Part of a small language model's weights.
Size: 4 heads of 64, MLP 512 ReLU, 8.46M parameters.
Architecture: LayerNorm before each block, learned positions, biases, tied embeddings.
Training: a variant of SOAP for these matrices, 322M tokens, 2456 steps.
Each number is 128 + 24 x the weight over its row's rms, rounded and kept within 0 to 255. Layers, rows and columns count from 0. The size above them is the row's rms in percent of the matrix's.

# layer 4 attention key, 256x256, rms 0.0521, rows 54-63, columns 0-127
size [ 83  96  96  84  84 142  86 100  88  96]
[[131 155 134 137  88  86  73 158 120 130  98 116 111 116 123 127 138 123 185 151 155 146 131 149 132 113 104 138  83 129 155 156 131 183 147 136 111  98 103 129 144 161 144 108 160 113 140 109 172 123  98  93 142 109 126 177 100 112 143 122 159 152 131 165 139 136 167 147 109 139 140 123 102 167 142 153 143 144 117 127 117 157 154 164 156 148 153 109 150 116 139 112 163 131 120 110 163 110 149 101 117 132 136 111 126 145 138 113 127 104 143 130 119 137 122 129 110 131 109 144 168 116 152 163 106 134 149 130]
 [106 136 138 104 101 123  50 155 112 118  99 177 143 104 114 110 131 156 193 149 150 141 148 121 128 107  75 133  80 148 133 105 136 137 151  87 106 104 116 151 135 124 111 107 153  82 111  73 141 109 111 121 106 126  92 151 145 137 135 161 155 149 108 138 138 149 142 140 142 152 143 118 125 169 107 134 187 140 121 131 116 164 159 148 133 140 181 163 107 125 129 120 134 146 113  97 101 103 138 121 102 134 143 151 109 158 105 139 153 153 134 149 125 164 135 120 121 153 152 133 143 100 123 129 135 142 147 121]
 [125 136 130 169 153 132 180 111 117 152 170 131 133 170 160 143 155  73 115 104 111 138  90 107 121 148 133 136 175  85 120 141  96 114 167 138 135 160 161 142 125  99 103 110 114 141 126 171  98 131 148 123 124 134 149 110 122 117 137  59  94 138 125 117 151 130  87 135  76 106 128 141 122 102 121 139 106 150 122 150 142 109 130 122 103 145 135  98 133 104  90 150 111 114 150 129 123 128 112 123 129 135  64  99 143 128 108 141  83 155 136 118 108 114 135 159 135 125 112 117 157 108 130 116 152 104 109 103]
 [126 125 133  96  75  87  74 140 142 130 107 121 124 115 116 123 122 131 160 158 132 139 138 164 122 103 117 149 105 136 143 139 136 155 134 130 120 100 102 140 150 146 143 123 134 100 126  61 160 126 110 101 126 106  96 149 101 109 112 143 148 144 113 133 127 137 161 109 140 136 124 107  85 171 123 138 136 146 138 121 109 123 133 176 175 137 132 128 105 122 159 114 164 142 138 108 137  94 137 119 123 115 147 125 134 139 175 133 165 115 126 138 130 146 103  94 121 131 102 158 149 134 153 160 101 153 159 152]
 [124 135 125 158 169 144 189  88 132 134 166 114 150 159 130 142 130 109  63 110 134 118 125 107 130 149 147 120 166 115 108 122 120 102 138 125 144 164 161 117 115 113 124 136 140 144 136 167  90 147 149 161 125 140 175 106 126 117 146  97  91  88 134 114 116 110 105 148 131 125 136 123 161  93 112 107 117 118 129 124 135 124 132  89 106 124 120 123 123 105 102 146  99 135 140 135 120 156 119 123 134 126 106 101 144  97 108 123  96 131 122 131 116 108 149 139 144 134 134 106 155 128 117 101 156 116 113  99]
 [105 111 155 110 119 145 102 110 160  90  83 104 115 113 149 133 133 132 126 141 134 152 129 117 142 101  93 127  82 110 138 142 156 116  75  73  75  97  95 160 187  92 130 168 154 133  96 140 145 139 110 128 113 152 108 120 162 140  96 150 109 118 101 132 105  97 139 140 164 154 129 150 118 126 137 155 146 144 127 122 107 124 142 103 153 119  98 135 133 147 138 122 133 134 149 160 127 137 153 127 150 123 134 111 125 118 114 101 157 116 126 108 108 185 185 159 103 154 152 104  73 137 126 107 158 167 139 130]
 [165 128 141 175 150 152 186 127 134 150 149 128 138 166 160 141 137 127  87 110 109 121 104  99 164 165 171 138 139 134 117 140 119 105 133 123 156 163 150 126 117 113 101 151 101 148  95 161 136 133 142 181 145 152 148 113 118 122 129 101 117  90 121 147 118  91  89 122 118  99 162 133 145 103 102 134 123 119 107 115 148  91 126  77  93 140 133 123 143 136  99 116  93 125 121 105 109 154  99 130 123 154  81 116 120 116  98 103  84 139 116 138 117 129 164 145 161 144 140  85 149 152 133  96 146 114  97 105]
 [157 132 145 134  97  38 115 165 114 125 103 147 110 148 135 131 132 105 178 152 140 155 129 129 114 135 108 158 113 131 148 149 117 109 170 130 115 131 145 123 124 120 113 110 159  87 110 109 128 132 134  87 125  92 118 191 128 109 100  72 131 156 138 158 142 118 114 141  91 114 117 172 100 105 147 164 153 115 140 109 134 127 142 174 160 141 147 111 151 127 117  94 153 123 110 111 171 114 121 121 114 138 100 112 132 155 132 116 108 153 149 146 121 149 146 159 130 139 120 124 161  86 125 140 123 121 127 104]
 [145 141 141 132  68  92  81 152 133 135  90 147 123 137 134 122 143 107 167 116 148 140 121 141 107  99  96 127 114 145 161 116 126 165 152 147 125 110 106 151 154 171 128 123 152 110 120 106 171 133 123 100 130 107 117 146 116  99 125  90 146 131 139 128 130 143 159 123 110 133 139 117  89 189 156 133 141 136 128 114 126 133 145 174 154 114 158 125 123 123 158 117 133 113 124 101 141  99 159 122 122  91 166 126 114 145 126 138 156 115 121  95 135 135  99 107 111 125  96 133 141  91 155 154 101 123 150 127]
 [124 143 136 172 186 131 164  96 126 163 182 122 129 148 128 157 140 122 116 120 138 109 108  76 117 123 152 155 174 121 142 131 120 130 176 120 156 184 171 108 106 121 108 111 133 142 116 189  97 136 142 175 145 148 160 111 121 124 168  92 115 110 130 108 111 127  96 138 125 107 130 145 141  96 118 133 105 130 173 123 153 125 136  93 126 121 121  99 141 125  77 119 144 117 114 115 120 152 112 128 130 127  81 118 140  76 124 124  83 124 138 152 108 123 142 128 162 133 130 104 149 141 151 113 138 120  90  92]]
# layer 4 attention query, 256x256, rms 0.0643, rows 55-63, columns 0-127
size [106 101  90  68 117  97 100  97  87]
[[ 88 111  91 120 128 166 125 125  93 128 140 117 139 159 147  88 108 116 132 138 183 137 139 125  92 124 116 135 145 139 131 115 115 159  98 134 156 124 151 183 103 120 117 129 129 164 139 145  94  79 127  98 129 141 127 119 108 132 153 114 184 119 157  84 127 125 140 135 129 124 126 131 173 164 162 169 159 132 149  60  90 130 130 146 142  99 155 123  99 112 123 118 142  90 124 118 119 132 114 159 105 148 155 130 139 111 131 143 135 134 110 168 117  78 138  90 121 146  56 107 130 101  99 162 133 113 150 115]
 [154 140 110 115 131 119 114  79 135 124 153 128  94  95 182  84 109 147 159 119 106 115 103 117 103 140 125 100 117 141 112 170 151 133 155 143  92 150 119  62 114 137 132 133 131 179 158 131 127 163 133 178 158 146 149 142 130 130 108 152 128 110 139 140 134 142 159 176 110 142 135 139 101 118 116 116 139 141 103 130 152 154  91  87 102 165 132 157 127 137 152  90  97 175  75 121 170 139 139 128 137 109 131  88 149 150 152 122  84 140 125 103 140 170 107 154 110 155 146 114 125 126 115  56 145 104 123 150]
 [105 114 112 140 144 153 147 106 115 177  90 130 157 129 113 110 147 114 117 179 135 136 130 140  77 103 114 140 138 114 103 118 144 128  63 107 118 109 125 122 177 121 160 131 167  88 118 133 135 134 121 135 145 141 115 176 137 161 170  80 104 133 101 176 136 148 135 103 149  93 139 135 116 110 185 135 120 151 128 151 144 146 145 154 169 209  77 103 105 160 114 140 139 107 136 111 135 116 100 130 142  88  99 131 135 131 154 134  99 127 140 149 141  97 144 121 136 105 136 110 141 149 125 158  89 173 128  94]
 [158 141 102 138 159 144  73 129  77  89 159 149 118 128  96 111 132 174 147 129 103 125 102 138 128 151 178 134 153 124 132 133 103 108 176  95 122 159 126 116 115  95 108 142 136 158 112 110 123 154 154 122 112 131 137 139 109 120 119 133 109 146  92 143 104 133 127  88 157 137 136 123 159 121 118 103 104 150 120 119 150 141 115  92 109 141 172 161 161 105 177 134  97 129  81 158 101 156 161 106 143 112 133 102 124 125 136 178 110  92 129 113 109 158  80 126 164 158 109 178 110 171 115 126 120 149 101 165]
 [ 91 105  91  88 161 155 113 155 110 169 151 154 133 138 148  98 126 111 122 168 112 154 134 142 175 148 137 109  83 116 104 109 105 109 123 133  75 142 150 152 101 150 129 185 165 126 150  99 151 110 143 118 176 128 138 144 138 125 156 149 146 119 122 130 128 107 131 128 163 112 122 121 106 135 121 165 117 130 123 143 119 115 149 120 123 164 163  74 129 160 129 109 132 126 120 156 172 123 110 152 133 149 125 139 130 167 119 102 148 122 126 151 129 134 162 100 124 105 166 134 114 114 134 134 167 109 129 139]
 [109 148 141 114 112 107 146 114 120 106 166 101 141  90  81 153 164 155 133 166 115 130 153 133 102 135 143 131 105 115 123 102  83 135 139 152 118 154 120  99 112 148 111 191 123 123 183 114 117 113 151 118 126 140 157 138 115 119 148 195 137 120 186 123 121 124 154 135  96 179 120 137 101  88 111 119 126 160 149 108 136 137 125 155 131 138 137 148 158 104 142 149 126 125 134 192 133 143 149 184 135 130 132 131 159 100 105 124 111 112 171 119 138 118 110 128 132 160 206 156 146 142 142 111 135 108 137 171]
 [129 160 114 124 114 133 135 103 143 167 147 149 133 117 136 149 136 141  93 140 150 151 124 171  95 132 132 150 150 115 174 123 156 147 135  97 176 129 142 116 103 141 119 105 149  76 152 169 134 126 136 148 140 146 127 144  99 124 183  99 120 100 150 141 132 148  69  89 163 101 124 113 140 141 121 120  98 108 120  93 135 157 126  85 149 115  96 118 116  92  54 114 121 140 165  89 140 136 183 128 137 125 110 133 126 112  98 140 130 120 162 133  97 131 103  93  95 132 132  90 151 124 174 127  93 145 133  96]
 [116 127  83  97 132 144 143 140  87 158 125 149 118 117  94 127 110 163 135 191 196 144 156 137 163 123 151 143 195  93 106 131 100 113  85 158 144 112 143 152 116 152 116 140 131 134 141 164 128 140 136  98 114 122 120 157 109 152 110 103 122 156 139 155  91 110 141 130 138 138 102 129 128 120 147 133 148 191 128 121  68 142 102 143 138 187 140 108 123 118 101 127 171 115  99  77 168  95  87 153 143 165 119  88 159 122 132 137 144 156 154 142 133  92 139  94 117 113  48 119 156 124  92 153 110 145 141 117]
 [185 114 118 165  99 164  89 100  89  48 113 134 105 119 137 127 146 136 162 132 111 141 119 129 149 146 114 120 138 141 139 112 172 104 133 135 113 130 139 132 147 121 130 118  79 175 126 129 120 108 133 107  97 108 153 123 157 116 118 128  95 148 134 164 113 145 114 143 171 137  98 101 168 119 108 111 124 158 105 130 139 132 121  92 139 118 167 129 120 103 150 117 135 109 140 119  97 127 149 119 168 132 135  80 132 142 113 132 156 147 124 116 111 134 118 125 148 145 110 151 112 110 138 159 163  80 141 127]]
# layer 4 attention value, 256x256, rms 0.0538, rows 0-17, columns 0-127
size [ 87  85  88  85  88  91  94  90  84 100  83  92  87 102  96  90  94 100]
[[131 153 113 150 114 107 122 187 128 120 116 156 129 107  93 141  84 131 112  91 159 154 149 153 123 111 120 155  79 103 137 116 159 151 123 105  91  94 125 174 142 149 130 127 166 140 140 139  96 124 117 131 163 149 148 126 157  97 139 123 146  99 136 164 131  94 135 151  98 122 115 137 143 111 136 136 109 171 122 109 141 197 170 134 129 121  90 114 129 166 131 165 125 126 156  96 142 111 144  96 142 124 133 123 145 120 131  83  58 128 137  76 122  98 122 111 125 171 120 113 145 145 123 100 150 129 135 126]
 [118 127 116 135 133 134 158 149 116 152 149 155 128 144 144 139 132 169 119 101 173 140 145  87 125 112 120 132 135 104 173 130 115 135 136 137  96 137 132 124 128 155 158 107 162  88 176 120 156 123 125 128 139 112 111 175 152 123 127 135 153 124 128 136 135 133  99 116 151 122 142 120 126 133 183  73 149 148 115 138 135 155 158 135 137 146  96 139  98 142 154 129 180  88 119 131 105 125 147 132 137 133 151 118 141 135 125 131 103 132 163 185 171 150  91 155  99  98 136  68 104 133 137 134 134 113 104 102]
 [145  99  82 151 119 120 107 119 101 142 129 128 174  93 158 159  88 138 111 127 156 135 125 130 139 140 172 119 128 133 133 137 146 107 109 136 137 108 102 135 137 157 114 127 138 143  99 147 100 146 140 116 102 121 138 135 121  87 124 150 165 106 136 148 126  85 117 134 125 124 141 148 163 173 126 153  88 150 142 140 101 137  99 142 163  97  78 130 152 130 118 140 170 112 128 137 117  99 120 101 177 159  94 183  92 136 137 128 113 141 105 138 150 135  85 145  97 164 113 117  95 120 120 127 146 136 158 126]
 [147 121  96 121 152  85 161 142 105  96 133 102 141 145 123 177 123 136 133 131 115 126 155 122 151 155 155 139 144 145 165 114  97 145 129 100 151 160 126 124 137  87 133 117 126 144 144 102 146 115 108 121 148 126 101 149  82 145 144 141 112 130 148 146 102 158 124 111 121 157 180 136  96 133  77 103 130 109 154 129 159 109 110 140 126 115 113 116 111 138 192 113  82  95 110 172 121 113 132 138 120 100 118 155 125 106 134 141 148 123 147 107 149 159 163 105 117 137 168 118 124 127 107 156 110 115 134 163]
 [113 104 185 171 107 143 118 123 131 115  76 138 139 139 147 113 110  90 157 147 112 149 121 117  95 128 134 132 116 109 117 112  90 107  82 183 152  96 147 105  97  91 117 124 132 122 145 122 133 123 131 156 133 130 117 152 128 111  85 105 125 121 132 158 154  92  85 151 144 115 102 153 158 127  82  76 141 144 141  97 132 124 109  84 117 129 117 118 184 154 160 132  86  83 142 114 135 122 118 155 123 131 126 133 128 149 131 124 136 135 144 119 108 178 118 152 161 102 149 147 126 118 132 111 119 124 126 140]
 [151 126 114 147 163  96 144 145 110 129 145 122 121 153 135 138 169  79 127 100 142 113 120 110 153 126 131 115 114 149  88 137 150 119 133 104 147 144 129  78 123  95 168  97 118  89  96 142 122  99 142 128 152 146 132 164 128 113 124 148 137 165 133 126 119 122 122 107 132 121 129 157  94 125 102 123 109 144 133 142 132 131 114 109 129 150  96 128 130 120 143 135 110 133 166 138 111 112 138 166 137  54 168 154 146  84 119  89  77 111 148 135  77 119 107 108 131 186 116 105 137 137 122 123  88 136 155 158]
 [122 103 134 112 133 165 116 135 129 162 112 112 136 109 139 107 124 138 134 112 131 121 142 124 151 171 142 103 154  91 133 111 121 114 167 135 149 132 170  82 111 149 128 145 111 116  92 140 140 124 131 103 118  83  68 113  85 127 122 131 112 101 167 116  89 124 139 120 120 127 139 131 101 122 165 153 134 160 125 104  69 137  96 149 136 140 126 157 134  73 153 140 115 161 111 157  81 150 131 128 102 173 131  77  95 149 144 116 148 152 145 166 145 128 163 121 132 118 160 116 143 140 123 148 121 128 140 147]
 [175 177 117 166 134 109 127 121  96  94 139 126 131 103 138 123 116 138 173 141 113 110 153 160 130 115 138 120 116 143 153 162 107 160 141  75 142 142 137 116 132  83 134 128  65 156 108 118 128 128 151 143 115  84 115 101 119 155 171 141 109 141 159 121 131 155 131 125 131 104 132 110 117 135 111 152 132 123 130 138 150 104 144 112 137 127  94 151  96 156 127 112 144 142 106 125 114 113 127 115 156 144 100 102 127  91 112 138 188  95  93 107 110 100 151  80 123 117 157 125 126 160 136 128 136 138 127 154]
 [ 94 117  95 120 108 111 111 151 137 135  98 150 104 139 127 108  91 125 128  76 134 129 110 162 108 145 117 113 112 116 142 129 100 132 125 129 114 140 166 148 143 151 144 119 141  86 146 141 110 117 106 126  98 127 155 124 111 105 138 137 157 140 114 151 126 109 122  94 118 103 119 136  87 103 122 100 125 147 144 137 113 117  55 127  73 132 146  91 148 122 179 167 143 145 140 133 102 143 146 137 159 157  85 108 122 145 139  97 123 145 162 148 118 109 147 120 129 109 128 160 195 140 131 116 103  75 126 135]
 [146 147 122 144 121 116 145 160 152 124 136 128 129 115 141 163 103 135 107 166 137 131 151 139 137 116 130  95 100 109 127 199 152 169 101 117 114 107 106 175 128  98 108 106 140 136 116 125 118 131 121 155  82 163 125  98  66 137 141 101 108 129 156 131 151 124 101 169 110 131 133 123 163 111 129 147 111 123 125 123 180 138 158 136  88 136  93 101 131 120 111 143 111  72 118 123 143 135 166 110 138 142  87 177 146 123 113 128 139  96 154 132 137 116 128  93 162 116 153 145  98 165 129 134 138 131 134 149]
 [128 124 109 132 130 106 134 101 172  86 119 117 131  65 127 136 123 116 138 178 101 110 116 174  94 101 113 113 152 106  83 150 161 140 120 132  89 135 155 134  83 103 127 140 113 186 124 152 116 143 131 130 146  95 101 118 128 121 129 155 103 142 167 133 113 139 116 128 150 121 136 120 108 117 124 147 181 109 127 137 178 145 114  90 152 143 114 158 134 147  88 148  86  95  96 138 144 147 129 113  90 159  96 130 107 104 122 125 106 132 135 104 120 154 163 129 140 132 164 202 129 112 133 112  90 148 147 135]
 [ 87 179 164 103 138 102  87  76 127 117 104 122 122 119 175 112  91 144 143 136 111 130 127 113  79  73  97 124  98 142 154 125 149 100 109 147 108 149 152 168 102 156 172 157 133 119 157 130  84 115 134 114 133 116 167 158 147  93 139 161 107 135  77 128 106 123 158 122 132 150 142 116 132 135 145 162 130 115 109 111 148 112 126  67 125  85  68 141 127 150 107 105  91 138 131 131 180 154 128 130 117 126 102 119  88 151  97 134 105 176 128 120 157 104 129 150 112 134 129 174 113 102 127 112 129 166 126  90]
 [161 124 124 111 131 109 135 143 113 144 156  91 150 156 106 145 153  69 135 136 120 116 136  78 145 118 133 142 149 144 176 136 119 115 117  90 124 113 153 145 100 107  66 131  93 153 130 126 143  93 149 133 109 110 117 120  95 142 128 120 124 152 121 130 139 138 130 121 111 165 134 126 146  99 110 145 102 158 139 131 147 110 189 138 118 118 124 139 138 116 169 160  88  88 140 157  98 122 141 102 125 159 114 156 115 113 104 103 136 173 116 115 109 126 134 119 135 121 148 145 130 109 122  90  72 133 170  95]
 [112 143 124 125 127 130 122 171  93 114 131 139  93 153  96 100 134 127  99 140 112 125 135 117 160 137 122 125 125  69 127 104  98 131 169 142 156 133 114 124 113 140 177  98 146 153 122 142 130 100 116 117  99 142 137 164  94 150 119 162 140 101 147 109 145 157 123 133  98 136 127 112 105 133 156 108 145 124 146 140 104 136  98 169 132 129 143 132 105 125 174 110 149 151  94 100 144 148 113 128 155  99 127 141 170 126  81 104  88  79 143 108 137 117 179 170 126 172 101 116 133 141 117 153 168 136  54 139]
 [ 89 122  83 113 127 163 149 131 157 142 143 180 125 143 142  99 163 132  97 139  84 149 103  96 133 135  86 108 108 111  67 139 144 138  97 147 131 107 131 116 133 120 112  70 181 160  94 167 129 101  81 158 103 115  99 151 144 102 101 113 173 112 133 157 182 107 130 125 156 129 100 119 141 160 150 151 130 139 143 160 159 162 108 138 121 144 108 131 119 126 101 117 148 116 118 128  97 139 125 122  99 104 147 124  97 170 122 199  81 118 135  95 164 180 122 157 138 140  88 112  69 116 148 125 125 105 110 118]
 [102 128 136 113  72 105 133 120 130 160 104  64 142  99  86 144 135 101 148 110 169 111 125 127 107 146  87 166 128 103 140 168 117 134 147 145 105 154 122 108 109 124 136 105 137 110 161 104 110 141  94 147  87 115 135 123  96 133 137  95 133 182 101 126 129  88 115 136 110 146 130 150 143 128 140  76 129 119  93 143 167 120 108 112 103 132 104 115 103 161 120 104 129 107 145  72 113 150 138 122 171  71 138 135 125 155 162 125 101 131 177 145 137 165 110 130 116 107 131  88 121 136 157 104 111 138 137 105]
 [128  92 160 103 108 129 131 123 142 139 125  92 128  91  86 126 134 118 139 160 178 130 150 116 116 104 127 167 140  87 129 127 128  84 136 132 114 100 141 124 148 109 149 117 127 116 180 121 134 124 129 119 166 159 156 140 141 181 137 106 105 128  84 155 135 122 123 118  94 129 118 114 152 128 101  95 169 114 113  92 163  97 134 117  98 149 144 130  98 150 156 128  94  98 168 129 149  95  90 124 145 151 130 102 155 118 131  87 186 154 101 118 109 135 119 108 150 131 181 123 151 149 148 121 162 160 125 132]
 [132 139 144 120 130  69 114 120 144 140 112 102 126 148  99 109 144 108 117 177  89  77  91 122 105 122 128 120 139 108 131  96  95 133 139 181 132 119 133 129 110 126 122 110 103 133 148  73  98 181 127  98 127 124 105 125 123 140 137 146 114 180 131 114 133 140 149 154 106 103 167 156 117 119 144 126 129 119 120  98 125 153  92 119 105 112  85 148 121 112 135  78  96 133 122 145 121 113 127 170 127 109 133 153 114 164 158 169 158 108 124 119 135 135 169 150 156  98 131 129 146 124 139 185 108 167 134 130]]
# layer 4 attention output (transposed), 256x256, rms 0.077, rows 0-16, columns 0-127
size [ 87 101  84  85  90 103  91  90  78 107  90  95  88  99 107  97  97]
[[123 168 161 137 172 166 102 132  96 113 128 125 133 152 127 133 126 111 154 130 125 115 115 130 135 103 136 123 166 145 133  94  98 122 145 161 138 158 151 127 129 152 125 173 160 107 156 116 115 156  95 137  26 126  93 122 119 125 122 142  91 155 127 135 114 154  95 118 144 150 128 106 119 166  75  97  78  86 120 104 107  90  93 126 142  94 148  97  98 141 151  73 150 104 139 116  76 141 164 141 131 112 150 155 152 124 109 168 134 139 136 162 134 113 152 128 117 129 120 112 112 119 120 114  98 129 142  80]
 [130 110 150 146 133 118 118 136 148 104 112  99 112  88 141 125 118 130 125 132  97  99  69 118 117 109 107  99 144 147 147  89 108 100 124 154 140 148 133 147 101 112  73 129 146 108 149 113 107 118  89 160 128  90 103 143 144 132 104 127 106 121 123 145  97 123 168 137 115 147 159 185 108 136  96 130 142 115 167 135 124  73 134 125 110 116 133 142 155 129 123 112  45 156 164 159 106 113 146  74 153 137 129 118 100  85  99 125 133 176  58  96 121 136 140 115 113 152 130 162 124 120 139 112 132 108 153 115]
 [103 172 167  93 127 113 142 134 150 123 122 113 143 105 123 118 185  92 137  95 127 110 119 129 102 121 147 114 161 141 119  93  72 169 165  98 152 130 118 137 129 139 114 154 121 154 121 110 117 145 181 159 186 160 130 110  97 121 136 125  97 123 134 133 159 185 134 122 130 112 120 134 120  98 148  96 109 119 122 155 122  72 157  88 138 118 151  73 105 115 114 102 130 164  98 142 132 111 129 118  78  83 141 122 121 137 118  71 137  99 118 107  92 105 139 127 140 124 138 149 110 126 131 106 129 119 108 196]
 [137 123 128 128 157 129 107 108 103 128 123 141 149 112  87 149  90 129  90 134  94 108 142 148 164 143 156 103 140 109 123  92 128 143 167 133 152 118 135 106  91 157  89 151 141 140 108 111 112 123 141 147 148 128 112 156 112 118  91 113 116 140 173 111 148 117 146 134 141 120 141 117 151 116 145 133 146 190  82  97 125 148 119 145 120 134 207 163 106  92  71 147 145 121  91 101 155 155  93 142 104 131 122 132 151 106 112 110 128 123 102 186 130 135  85 134 120 101  90 156 126 143 148 157 117 122 120 142]
 [ 95 101  74  94 107 107 136  91 143 139 120 121 125 144 145 134 104 158 127 130 122 150 187 177 120 128 165 129 108 137 130 156 150  95 137 145 140 129 123 128 127 130 110 103 155 122 110 123 121 131 100 139 150 156 131 133 143 171 156 143 117 134 119 105 134 126 106 135 145  86 110  96 107  95 114 144 102 128 102 167 105 133 156 145 151 167 175 131 130  79 112 137 175 104 141 130 153  85 139 106 122 138  75  88 139 131  90 153 133 150 129 126 136 126 153 138 116  86  94 120 124 143 102 109 116 139 142 144]
 [117 145 126 114 112 125 114 109 107 136 113  54 110  99 136 159  98 156 146 128 133  79 154 143 116 163  97 119 160  96 112  77  89 122  97 164 139 143 149 176 127 161 108 134 124 150 123 126 106 146 108 152 105 108 114 142 135 124 144 153 115 126 160 121 127 142 101 169 123 120  86  87 147 139 113 132 139 109 130 123 142 149 157 130 132  90 167  95  94  94  73 119 141 143 124 117 129 161 105 134 140 152 118 105 113 140 152 177 167 131 130 127 165 102 125  80 126 125 121 132  97 109 135 142 126  92 133 103]
 [125 118 139 101 132  97 147 122 121 103 150 160 128 108 134 138  80 133  85 139 115 153 113 158 134  96 142 153  96 117 141 129 137  87 111 121  59 111 121 126 143 165 126 111 124  97 164 120  93 129 110 186 149 120 133 170 131 168 154 129 109 139 128 161 114 129 169 128 132 136 137 148 169 124 156 133 151 140 113 123 141 130 173  88 138 121 167 111 133 118 125 109  81 116 126 116 175 130 134 111 152 115 106 154 160 131 197 144 120 130 129  83  84 175 143 128 155 102 148 114 115 124 122  92 140 135 127 147]
 [111 110 103 105 141 143 115  68 140 114  88 130 119 132  92 126 135 134  92 120 147 128 100 125 119 154 126 115 137 132 146 150 146 136 110  92 122 110 119 140 133 150 134 141 152 121 148 132 194 181 139 124  99 152 124 138 124 119  95 107 175 109 129 141 128 122 149 147 122 163 127 154 128 122 118 110 110 162 138 125  85 139 159 185 128 127 115 136 121 101 140 149 151 131  83 136 138 134 102 147 124 119 115 143 108 130 150  85  95 146 181 166 132 158 106 117 144 129 133 108 132 145 122 175  79 126 106 144]
 [158 138 116 137 152 134 104 145 145 108 148  93 196 122 147 131 168 110 107 109 142  89 142 130 120 112 127 130 134  93 169 149 147 109 149 112 148 102 149 106 106 140 128 150 115 133 120 137 125 119 114 141  83 139 120 130 159 130 154 143 115 117 115 100 135 102 122 145  96 158 105 149 148 132 140 153  71 109 167 159 117 134 154 118 154 121 117 127  98 105  88 130  50 148 110 116 132  99 118  94 149  90 132 160 143 137 112 162 138 179  83 122 116 138 137 169 143 151 134 135 111 108 114 125 105 113 122 110]
 [105 116 126 119 135 136 118  94  75 122 131 159 121 152 131  73 158 138 151 126 111 150 152 153 128 129 142 146 137 164 124  92 122 123 161 138 151 135 146  70 152 140 105 120 169 138 140 139 131  87 160 154 135 125 117 116 143 113 160 163 180 147 101 146 130 135 141 122 123 143  98 158 141 164 112  94  59 134  74 111  88  99 105 126 146 125 137 127 152 151 169 125 180 149 132  94 125  89 134 134 110 132 128  81 136 146 117 134 137 132 125 135 158 135 111 140  85 125 130  81 151 110 171 191 117 132  99 113]
 [136 117 138 132 119 144 117 113  75 165 126 169  93 164 131 128 165 133 125 123 109 159 125 123 149 153 163 150 121 131 121 134 122 111 160 124 168 121  94 123 145 117 141 149 147 123 162  93 147  98 167 119 136 121 161 123 129  86 136 120 121 122 121 146  91 130 172 162 135 136 122 119 171 112 117 147 137 154 143  95 150 133 141 121 145 149 143 114 153 132 168 132 145 155 109 125 160 132 100 102 172 155 156 111 109 170 125 113 149 112 140 165  83 130 101 106 175 143 110 146 144 154  82 127 160 131 121 144]
 [143  60  55 148 124 123 122 146 136 160 159 123 133 169 115 185 172 130 149 114 159 143 168 114 168 146 125  86 167 126 125 105 116 137 135 145 112 104 118  95 142 125  95 125 141 156  82  78 177 153 148 115 126 100 104 115  98 147 107 167 151 147 141  82 145 102 157 152 102 133 161 148  98  98 160 119  89 114 193 133 105 128 137 126 171 156 131 124 137 150 156 173 125 108 126 162 104 152 134 143 136 127 120 131 119 113 104 156 138 103 171 124 137 120 126 153 141 103 138 139 146 143  70 139 143 108 118 106]
 [ 81 120 125 118 133  95 113 127  84 124  63 151 117 113  88 144 120 156 114 125 160 135 141 112 154 143  93 171 140 148 130 144 170 113 100 117 169 122 124 125 158 161 139 149 156 130 136 108 145 157 113 139 146 143 129 152 111 108 120 146 102  98 153 154 110 139 118 155 134 102 121  83 108 153 121  92 112 135 132 132 136 198  96 127 110 145 132 122  85 120  98 133 149 135 116 129 145 165 112 141 163  83 131 132 133 107 119 144 123 110 109 126 171 131  71 147 151 126 161  97 136 138 128 200 139 149 101 132]
 [141 121 129 121 116 132 133 109 120 161 146 147 148  89 163 113 119 120 171 112 111 114 115 155 136 127 135 155 122 195 111 115 131 139  85 109  84 102 151 157 113  95  88 133 145 119 137 184 171 140 147 144 141 164 106 149 157  93 138 108 124 127  88 169  86 122 112 133 152 109 102 172 155 137 125 167 104 137 124 148 120 125 111 150 153 105  99 131 149 139 101 107 102 100 176 154 117 150 133 155 103 119 125 118 111 143 124 139 179 178 131 158  90 109 140 106  99 144  89 125 108 160  85 112  85 142 145  73]
 [134 124 158 126 164 144 117 134 123 105 116  64  72  91 131 137  89 111 157 132 125 130 154 108 116 153 115 123 119  86 139 124 102  98 154 113 116 123 122  85 112  96 127 145  87  85 149 139 117 138 138 137 137 150 129  80 107 131 113 124  89 118 116 120 112 101 109 112 177 154 103 151  78 108 117 125 117 130  84 133 130 129 133 137 121  93 175 107 204 137 189 141 106 129 137 151  96 119 147 150 156 128 131 131 122 127 161 107 126 170 164 105 118 126 122 114 159 121 141 146 169 119 113 152 178 162 133 161]
 [130  90  96 112 164 136 131 136 101 132 137 144 120 157 102  81 119 147 108 144 124 138 131 102 163  76 111 149 137 150 164 124 141  84 142 136 104 103 164 142 112  92 128 122 151 162  59 129 107 148 121  80 130  79 123 132 180 158 154 143 118  58 122 130 173 104 109 106 102  94 119 111 119 127 163 155  97 151 159 126 115 133 169 109 136 132 133 142 128  93 167 169  69  75 143 188 115  89 133 127 114 159 123 145 128 116  99 143 142 154  97 115 127  85 134 112 165 120 112 129 128  88 118 133 132  88 129 132]
 [115  79 125 153 133 143 141 143 150 118 153  94 136 152 166 131 146 129 107 139  71 147 106 155 128 126 123 150 115 146 139 148 160 163 115 107 146 128 124 134 108 157 123  94 162 124  80 104 109 133  89  94 128  77 139 105 140  90 146 146 127 111 121 122 129 141  96 136 131 120 193 123 126 157 139 123 111  86 128 132 128 166 125 111 155 124 102 132 138 125 127 128 148 132 127  88 130 153 132 126 109 106 113 172 151 176 118 168 120  83 164 115 179 126 147 137  98 118  82 126 106 148 123 170  88 101 137  96]]